config = dict(
    num_hidden_layers=13,
    num_attention_heads=12,
    num_key_value_heads=12,
    intermediate_size=2048,
    norm_place='pre',
    attn_scale=0.186,
    bias='none',
    learning_rate=0.000595,
    warmup_steps=492,
    schedule='wsd',
    max_steps=6497,
    dataset='wikipedia_en',
)
Each number is 128 + 24 x the weight over its row's rms, rounded and kept within 0 to 255. Layers, rows and columns count from 0. The size above them is the row's rms in percent of the matrix's.

# layer 10 attention query, 768x768, rms 0.0217, rows 741-747, columns 480-575
size [111 110 105  99 113 111 103]
[[130 139  99 101 111 101 135 103 124 106 144 149 145 178 164 104  91 115 169 120 139 143 121 134 142 114 189 127 109 112 120 146 170 157 178 149 166 115 143 112 181 138 169 112 144 111 173 168 152 110 147 139 137 105 143 142 146 138 126 125  71 134 130 105 116  94 129 139 155  81  94 162 122 134 152 144 138 144 113  96 156 135 148 167 131 140 116 145 114 138 130 147  87 130 169 106]
 [131 136 166 150 103 137 140 126 100 172 143 127 150 111 156 135 159 138 118 140  90 114 136 110 135 130 129 163 131 131 114 119 144  78 172 155 171 110 168 153 123 149 129 122 148 116 125 198  96 113 107  99 133 136 130 108 158 154 108 139 144 138  94 116 129 102  62 129 139 152 104 102 164 116 169 127  98 128  90 124 101 138 101 113 111 121 150 130 160 117 165 155 156 161 117 133]
 [177 112 134 110 157 135 129 128 127 130 117 129 121 120 166 126 134 144 120 120 133 124 125 158 103 136 138  88 138  94 105 109 144 119 119  95 101 132  86  92 151 112 156 134  80 111 135 113 173 184 105 119 100 146  82 123 120 132 126 133 111 145 120  99 159 130 140 119 108 153 158 113 156 143 142 169 167 155  81 174 112 113 114  53 141 104  81 143  85 127 175 135 148 134 134  93]
 [163  88 151 142 144  77 154 110 126 129 143 119 114 164 137 145 112  67 141  98 121 182 138 107 110 129 131 150 151 134 160  95 135 164 116  86 106 134  94 125  87 110 135 161 137 136 144 162 156 146 103 140  73 163 123 141 196 122 154 123 127  89 144 123 133 116 131 150 154 125 131 106 135  96 109 131 121 119 132 146 146 111 136  91 162 127 134 108 132 161 120 144 125 124  95 152]
 [130 131 130 103 114 183 134  79  93 128 135 186 110 167 139 119 145 132 156 139 113  89 112 145  91  81 122 148 166 138 146  89 112  96 122 154 170 156 132 116 144 127 127 119 112 123 144 130 100  78 128 140 106 155 118  95 148 117 145 109  93 150 108 134  90 140 160  97 185 149  95 133 115 137 105 160 126  88  81 138 163 136  92 111 161  89 127 133 118 113 128 118 140 111 145 124]
 [ 94  92 144 142 133 172 106 107 104 144 111 124 114 145 110 127 114 124 143 203 157 118 138 160 133  99 127 143 129 147 118  99 168  78 127 139 152 140 120  98 110 105 104 116  91 109 120 148 159 116 133 133 150 127 106 131 130 164 156 154 111 134 148 136 143 129  74 141 162 100 163 145 134  94 117 198 116 150 175 147 179 117 162 159 144 147  97 131 154 121 124 140 157 107 145 157]
 [160  71 135 156 124 139 148 178 138 123 148  97 126 128 150  71 139 110 152 127 122 136 163 125 138 102 103  97 121 119 110 109 129 109  85  82 133 139 151  88 118 121 147 101 115 126 114 135  99 130 141 196 134 135 131 137 101 112 133  91 181 159 126 140 127  88 148 109 147 105 124  73 133 157 123 116 158 152 125 140 110 156  90  40 147 114 126 144 132 145 155 136 146 144 133 137]]
# layer 10 attention key, 768x768, rms 0.0216, rows 741-747, columns 480-575
size [111 110 107 112 116 105  98]
[[ 81 118 157  93 154 124 123 117 107 115 105 150 165 129 133 141 143 160 142 125 137 143 135 140 127  91 105 137 141 141 129 159 138  88 160 125 190 129 160 152 160  99 171 120  97 115 142 190 134 116 135 161 114 106 146 125 108 138 109 109  78 126 121 136 112 107 174 119 126 113 148 135 150 133 114 121 146 161 119  87 160 157 131 146 124 146 158 177 122 120 122 126 157  90 201 135]
 [ 99 133 121 109 129 148 124 131 137 136 124 128 117 100 128 130 118 125 110 117 111 144  85 154 147 130 134 146 127 124 184 110 114 132 167 143 128 116  96 146 149 110 132 135 122 140 101 183  74  97 144 146 119 118 153 148 162 117 121 110 157 126 132 112 133 140  60 150 152 115 106 134 154 130 151 131  90 130  93  99 126  75  85 166  97  80 144 112 110 108 144 165 136 109 146 152]
 [144 103  87 110 146 114  81 144 154 124 143 100 119 161 123 147 151 135 139 123 131 133 148  89 112 105  90  82 162 112 125  88 182 115  67 112  87  84 136 104 109  99 134 115 153 136 127  89 128 124 139 126 123 161 134 114 122 103 172 155 131 174 147 116 173 119 101 145 119 182  84 106 146 136 154 137 156 157  57 150 118  81 151  77 145  92 119 135 150 123 109 125 114 131 145 106]
 [145  68 130 101 148 138 118 111 131  88 135 134 136 121 156 126 162 102 106 126 115 113 130 176 123 131 143 135 147 169 128 148 139 162 164 103 116 148 128 121 108 118 127  92  71 119 111 176 132 107 123  94 108 200  82 150 130 173 142  92 108 104 125 140 141  97 164 146  94  90 107 116 148  78 106 123 137 159 158 177 110 133 149  96 145 132 125 150 114 115 151 144  97 139  68 135]
 [ 69 149 158 128  90 138 188 139 133 134 142 141 127 141 140 123 136 102 164 169 125 136 134 149 142  72 117 130 123 123 102 113 163 128 124 127 188 151 100  96 134 112 123 164 118 144 112 109  91 136 137  86 128  98  90 105 123 127 128 106 140 111 100 136 104 124 199  96 182 123  77 125 125 111 106 110  87 104 107 143 162 157 102 125 145 115  92 126 165 157 134 117 158 112 126 113]
 [101 105 135 129 115  93 132 150 108 163 128 153 113 150 100 131 153 138 132 124 134 130  81 157 143  93 140 200 165 152 144 138 148 146 133 120 160 141 118 123 121 135 118 113  92 121 155 134 137 117 104  96 141 153 113 112 125 156 180 156 159 145 115 135 128 119 110 112 142 124 130 115 131 125 110 128 150 116 190 136 149  90 167 198 126 162 112 105 128 133 143 124 153 108  66 136]
 [135  65 145 138 165 116 138 107 124 140 138 130 103 169  55 119 129 151 121 141 122 158 122 137 153  72 130 120 115  88 107  76 127 124 108 126 136  82 124 131  98 118 111 115 104 122  90 122 135 142 149 127 151 166 133 118 104 127 142 135 142 122 159 184 118 170 152 141 173  77  65 117 128 106 118 145 140 132 131 122  73 102 150  40 156 123 146 130 112 134 147 141 160 127 141 152]]